config = dict(
    hidden_size=256,
    num_attention_heads=8,
    norm='rmsnorm',
    attn_scale=0.177,
    init='uniform',
    init_std_o=0.0,
    init_std_down=0.0,
    beta2=0.98,
    weight_decay=0.12,
    lr_head=0.00849,
    doc_mask=True,
    train_tokens=107400000,
    dataset='wikipedia_en',
)
Each number is 500 + 40 x the weight over its row's rms, rounded and kept within 0 to 999. Layers, rows and columns count from 0. Numbers have three digits each. The size before them is the row's rms in percent of the matrix's.

# o: layer 6 attention output (transposed), 256x256, rms 0.13, rows 14-31, columns 192-255
# v: layer 6 attention value, 256x256, rms 0.145, rows 15-31, columns 192-255
# q: layer 6 attention query, 256x256, rms 0.144, rows 32-60, columns 192-255
# k: layer 6 attention key, 256x256, rms 0.139, rows 32-60, columns 192-255
o14 102:513480432437459479466434474460519491402520394458490573530471526441440449500434514529499527551472584516491478561494521549507475472507512496487481511524477498489466522567461498513502539614510500
v15 111:475534465469472520459500485449511473549431498508527530532502512435406488461521522491528515443580506465551505576471561515523466510576489478509550491529461541532484532487502502503526501485524545
o15 103:436609510529550433510533506508469519497524488497421503513477561445476618403502529497427503482574516487557504607471512588446453494486443534526498524483487479501447454470501411463468523472529490
v16 121:526500425471516528453558431496435528520408508548497586515527528454501542501499498396472500479540498581529415561490458494560522498504497503495510465518496463469473516527579529493489472517547468
o16 116:532499597531502487435470509523513496414530546415568536553561467459515523474476504428493458457527500546489575501500532472481476526519564468514516562505456415500426464458465444458481440478479498
v17 102:627550521524486511559506494535474451566579432498545505521511488484451512470457493555490501525467429554539478515500513490554485458490402588528431427494488500395487569453537446495499510543517473
o17 098:551516512473470501596401494481557498475365558504566559468459451492501467501481545477428481403563540500446487491488462489459429567421492508542508568578527452444536497551476445444468543483493503
v18 117:466500485528479480360464529472507510503461556564558464492510517560507523594463499515549546513581486499414517517455427535437558493512524525527514485439522506437457539456528476447536504495443452
o18 112:491447530493526569483544434579503574578513511581516555491475440558509515486484522535493516500545469453508570570543497481486583473543533438415481496483480464603528443485502481447446563511480548
v19 110:494426487535521455512494524470515468414608506475570499546540463512507538588516450517506490439509521555547526539550483489506528556527524436497454567573513450497511549556488512537523433537488466
o19 103:521484490489571592455484517520495518506506491389531540555460532497527494440546443482465465526507464494510488567458521486443483479499497542550509498525488560464443509448479571423500490463549474
v20 115:532541417582538502508479475443441478513492517532538478484468488509503546496537556497509457478503505496553518498524526397539563535475486573502415461494484554470491434517406512473482475550464506
o20 111:525527504527454510465532499501474459503458568424487477562510531429577536557496490501539524503434535570474494538478444548545428514524548541426500500497517518526428608510432573503507474477471527
v21 099:510515429501512621449479540477500489503492490469594551527464514531496501537452540452472456578523472499435572476473462502426535482512534511518555439512570452513487523550507521478506544492421571
o21 094:519496514517457534487483524549526539543497558467520470538448453444533504493460436578430473515493488457576561584492525467523462454515576540458534496553436506515570488482459512429543443496509401
v22 106:475496496521524508529556496485492479509518477494481465526465548467523552582469507487462555464503548458520515577544477518483510450567509485533529537478534536607529466552496503461519441510573525
o22 103:531465448443526441488609538473510492490546543474476513476494424455477431423540484507462505517437514544424566535490517473433495522514475528523501488385506459476470409440625555573479477496565486
v23 099:506485507484489498426489421466417524473519403571515506511508504508471466518504462477472523487510465555532524442559561448456459482513498436483555485449453477477492496517558513480505494435553491
o23 094:482482477451475531492498488533509453447469605476504571510474487540543499535508549515508485536504527557582475480555524469541481532496609458476459548528544437442520548466500425430472452526502485
v24 114:467419522503513486518565477468471433475528548496469481525482477516519477555481532514535495456461502534468414490512417522475477530515567458413538433482423484431526506524601493538483515496479482
o24 116:535556486519444453545529488509557453503501530522497596523508500536466501508466536506448462549491466470464474529488538497504593516549483501514534549514487513513550469564418524488527407502623506
v25 110:547482506526536522540489518522472560511552550534566491510527512471439526457505449545579445516523539523489511495528463509515522501558482546473438495541509436481554507526489514507531467439519478
o25 111:541533533430533515464570501488489440542478516502502559497585409487506528530535441501414505491455494527577468493506505450486488521539515529533465605489523555467533423559462509486456430460459435
v26 107:464507491529482497523511502352478540503508555524511505426505524505491549541518504521603514532538457496527510515568486519538529537484521446469505520448488508472480487500472516441436486518493509
o26 105:501526511540532572513561506606440511565437548505509566499553444429441486475480516542526496517488524556470508502520526511529536431450528558516559494470458486548502480564539498435502516483424517
v27 112:537456558467466528489512432537456545467457511551506594537529473585520553485496471515480546490541508522469501427489496489496468465499512490581477500537535419463510478480477492518488531511523473
o27 106:536472492581525586514464457435489525490488541419572471488513552462620516507462447524537520428508532513515469480531523505504520482490495505464511521471438529450589474543571441493507525491502609
v28 101:525505468466524462461458463511498514526496434506528499567433452445434555386531465481491453546482543461527553429469510553427480412506511477556465499524485563513437527490533460521499548521525484
o28 096:497428503589610536492523417519495516487511472413493452517450545506572499445481536449487507466503557461433537503537523494414496448551480504459433490502487459440465498435469484460542562468531507
v29 111:544487463530483485493504509534461561551531432549548503487429476500548574501520407522474562564517518550471503482501524419535524508540368507500450593502506485486513459527501522569487527482526490
o29 107:488499471481537458563498530482515466504507470561490458471494563458477534513432478520450452465498501491524539422457452509475469481490498502527515557478480545438520508478537456485517521554510505
v30 119:437504496463465540463524514531587565576504520580559514502464512583449513507562548463491405503509488443467503464548481417404437506519550497511482531492516503542517460481539502483476523525479536
o30 109:537547465507400533438517488530453438514544510542513475531436554424474542574491423554531471536484550583561517570460449494508541432483432540535452570471514524544539516483527518553526562460537536
v31 107:471423455473560435584481600476494434567559548527492418447495513465457517546550473512510503538476466524555486479504474527493543531509496542531529517405436486448508444445484461515515508518493523
o31 099:456494517551548509498503435532538502597396472457480522503519508491479420512472547449436521499596535440425517512484474576533469502532501467504495524542476468517474490489462480504550486551531453
q32 086:555521494539486405487504534437537504470553432549532471465508493519501449535505428465488410513446413556494441517521501415486529541463533471473539510471469455530443563494396440545482486444496532
k32 074:495485576477456509557543513441474533499453477468510537494520507534489491497443546375500521507452537499439545510451516523512468496477399549545506487499602496507461553505448475528446438543461495
q33 079:528541518496484538556571538499519439518506434453507535504528464530499450454528455490515464453547469514424574512495401429538536459480499539460458488513494469476544501540452479448522434543484518
k33 075:436489520565462557499492457510516448505423511510485531508587514497495451526579477547483500491572598506528510522506529496465417580481454500519544583556501558490448581415547548498538493444499550
q34 077:482499527524487478493515460502451515484466428495557501405502515527475396463423506515515505428484444438536428482488570549426521487489533440488509528451415537504459456525481476500451507478512493
k34 076:495501520503538475470461485496464525468538528558468564489497466501493514480466503492489500522441569579444514492421503485500587507550476474467505526444522520551533549492551436475454437508445584
q35 095:476552429508558472603526462473398475541540518440543525506587455552457453495530567514491528491561421471486530487524445588516507534505401585520505493549469489407550505531503475489450514578488549
k35 086:512502505547454523478479509493627540520530567468449531463459502515497488471522518497514499503414488490495537467538534463483498557530539479511504479524472504470418505538427425528557538502467426
q36 102:517505503522452433524515464569540517504470482454509491464521444449441516488510493515478482471469530349530475510496461537473492546478516532568500448461457511475574477504471533531496500539513489
k36 103:589450520538536507491478481471522524539491478500477538569475553502569541467586494520516524549475445534432515526481458507471432471507476501436490461520559497484437517534501417507479508515437492
q37 088:484552501490557480508442492423475452478511470483488433475559462493481444489501553547443540463457509511526499456471519476561448522553519481522503504542410440510467583460562520512524482533436554
k37 083:492443539509515515526425468538421510494549438511502479482496516470471539546449488558502476521521522539588498520503442575444434472497438544508495476494525481439549478599508472468567516506457509
q38 101:520500481507538488482551469534501553544523505459561573582556507534487459501456500520482558427526532439536483512523459610503495485523435560548488444463493458469534489506450529477420590535540521
k38 082:523524488509494464472458530484492464534531489491511510452493472509495522475447507476480486496525446461447466496539494481505542550492502453473504501477451449553478511493494410502520457496537516
q39 091:540509432506515543498448560458501542460445471501465477518539547460487538460508499557470487524428489564481474488507502483512370515510483499423483507610641527482482549548534502540467452462445444
k39 095:505506487501579478537494431514429469472420544551533530517522457533495531457504498499505474531479535458476506455486504574538528489482482526444526543515493538555486491433560495507508544511529498
q40 089:439545491492504544463510523472522537453442470466484448524407501532454470482514519507485469519492482440480541456428507448536512494442479560440503576387482549504443446492542483553521486545521573
k40 092:525436454512502544504495439499587532551446460565452500573587435485522465518485517507505519481514481445506502570429516580513468401536509493502440495517501428411532515514518506488481468538499546
q41 096:473507534465481516493456423483509516533506535507528493479484457536532515523479583565419518448499452479566544511465452506457513515484404576505579542458480575447526444553440516533497570578472477
k41 083:541435484494407452449500484483596505520577529493473445483481465537504547546424484492452602526539448505479509517484560531492435468557549586487488459492515512510452506565504543527518465508477527
q42 086:513505486443497486519506470430467508443533468532505483469560539519562500495534450484539480546559505503423498512470515443546460478512492487547465517559509459569559542527581474415569461465473485
k42 097:530430465510547537494535458457437544477458512474450468550462485502508571515544445534543505510467548437422421510474468518487486491488504514432534511494573478480492460437516509456593510499534521
q43 092:487540570527443495574544530473449485500441431473522531433484503459521535481515522482403435529489496476464508507497568498501527487504538540466530579480498573489485455506480491466542566487539523
k43 086:538523499470470439542549483503480518481513418441469493479538476440573485528559514492542517526546542491558460441504487455458445514510533527552478498443528572557456493455463480521472572461458501
q44 084:595457513469469442543501497482442484478545457522563557496538452529530517549531476473471466479536528512464504588442480529460492507479487503550489474483456440449557547480430533523493528516492530
k44 093:478436594538532585520432528499473445399437451437506517464495530518483471539519499449482523592561511459495403450498491459618489595516491487488501549545501519551508503518518474409583456463556512
q45 086:530438431538533498533474447564507475498504485442480484506489493569491494531451457489586476520577495500475506482547528493591567458516457512491508504523517540510554583537501507442503476479478437
k45 083:434500462568550508483489427467491539531516497520541460481495500535503465472537499440496510519497519570457409458511486502485497560459504414405527467570584501486487485436510520543466480471490534
q46 089:543556576509483482443597556470497508534508501484496494557536556488539492480501525520519434508536469594574392500487553489497521518521493471489518555502508503520477476465474482480545418493505524
k46 097:502451397511497488477511488419577521497470479521512519477486470487535493542490510550478466522395495537494515510542505539466515505540483506479459436527423524553461447484532458501502552468572511
q47 088:503479560457442467521442471552470547546533487474533491506463474430468483546500592557433513521406464413525442494488488512502534484503468551572511448451529588458536425426445562566488564439516495
k47 095:583456579431472488496517498480513505524536476504545548495464526464506447512548475526462470525487487486519517488451500489501505500539492505573480521498456457542542521551541460472497384457497461
q48 091:516539523491458512517526564504541523499441497483560447555517518416513530393575527518487473521476505500516504508548530537550521477507493476463475456485526539438477505487511479520551529505470480
k48 100:539496519469440461532516555433449518503487510518457460532505474530521498533506513495491490478505591507510433505480561518507493514596487532558597573448489539481526539489523492440567516525489505
q49 101:461466538518569515530488510443441557487491461497486492466539426491519535549496462510489542537565461410502509502544517494518501483498473511546514514538542534496498492466482516537541498496555484
k49 103:481478503502482545524481479426523497532500565420432442405521493510531483499538520478559517450547473536462530545500491543560490471539510531490485504491499483472464433524514508612500508467439497
q50 098:479536487559495468471464419419426399515510459434503462546545475510533465531468490523446533454468560492470520518488550552444532387398469496449479450456478528535529558592505524480514556506437412
k50 100:506537478522496500509562539469454504550508434489521472478435480437483412468463528522524541521495464505592505512466528504475546560552548505470457465529505492507556598544487518505530470497528509
q51 103:610491492539550584562488429494564497508533495479572547484457539455535441513465449484504481472541468581451530516436516477555522457482503534556473526561456493475503536523490413421496528497503507
k51 102:491567489487461540482489537578554525470471519479513484560560448529502464550478607492427536523474517434488464497443413443485559529488581519445456422501529547525506555585475545460471483500485504
q52 109:415524500542543531519487520499465505528496526547506493451417487502415558548495505561573591522497413454395514521499457539570445517448518467490526529540519525541494464573496501502513464572535458
k52 109:434511474518493523535518483472506447554512488517498447466585561515546515487468446472529481510440534510511468514582497541487540454514493524575552513465453491488461476468475518581538525504510501
q53 102:520487447475413502487454485484528529556497548472470509558483642505443460491471480464460526470529477520492534595529565532503557480540570515519541533527466489552481485504537494509515495488485531
k53 106:487536495477536485494532514577538492494461473504577472548435481520541507455442477527488437436499430569483510555494493452549525481498509477536553513483467563501474531511485518432505510505490540
q54 100:454479525507497482517450505409485433565510523467407505456475430522513570540503480525503506513431525458461513491478577517503492504421486483460501529468480546482524543517550549476507455440528369
k54 104:545496543530457506521527517483508514511657479477456491422449513507523562494530501542522499491471514444488509486592498533468490449535464493532555510418538443484546488533465545533467493454435547
q55 101:507504490450526483558521481436502459512531469522480555535501414482475577444482454538431499512486506492497457481508443552504570414546580488528495421514508442492536487501473506484482469483453511
k55 096:539559494517474518491433524551423454477498419488486502472545520487474492507468435591536508520505524491455448542463500503516533559513458492475462535513533475544456476528490397476500473433458474
q56 108:484565507523472527551500428482495576494502545563493535570504585465498459487463518478507503572495481575487445522492454443480497448487498497440465483546503572486507479492540495426500514492551523
k56 109:557595472474452481530493458485479487569416476446549496575515429514517519520528605508486487554546460484550518481486528486536496553498508457468482485531440457588597526541485530484511497487524485
q57 098:548511499530453494520456522561521485516419432481514460538540522535526537502425501465434495511452477482488430425485480471518486438487435468455490445615570519467460498487491446492560464524497511
k57 098:559479485437450505478453461471471516537539496522455525548435485546432562485457507474579451453521510463490576423465491520529513411504533507528544517505439525544511467533545526515500519431561478
q58 102:479433448513520596484516511520473559528467493546530552460547542439456553501527502490501456518536436456421501461553545548469467549551528548506482529464558611473491394540484527544500526500552520
k58 108:513496489507515486493545472469499481545486537458553475542523513512537449461499509409478490557472457572534553504477485492465537544519546525496545504470503491393453461507530440603436519576509510
q59 111:496528466375463498510508462569497516489400435590485534464529532471443446499474466493418471536428492567519439504517476558571484577498503483434415523557529535418475489494526457503511436531486574
k59 120:564565564499500517489583444481466466483463510466504521516546442442482508483496467487528494518510481529495527411508465500564532474439510441554519479486562557548511467448522511560409604569496434
q60 104:524437465489544459480509471476460485485473554492520510525488506408525401486476538441431507504460530455462478474511512530540483505484460559485492473548524551473532524540435564419472454457532609
k60 106:516511466427488516519455506481461503518520464528483475447521484488496482492499516483479480573472469564473578469545483540565444406429473484561492560535512519492483566485532475467514487506516442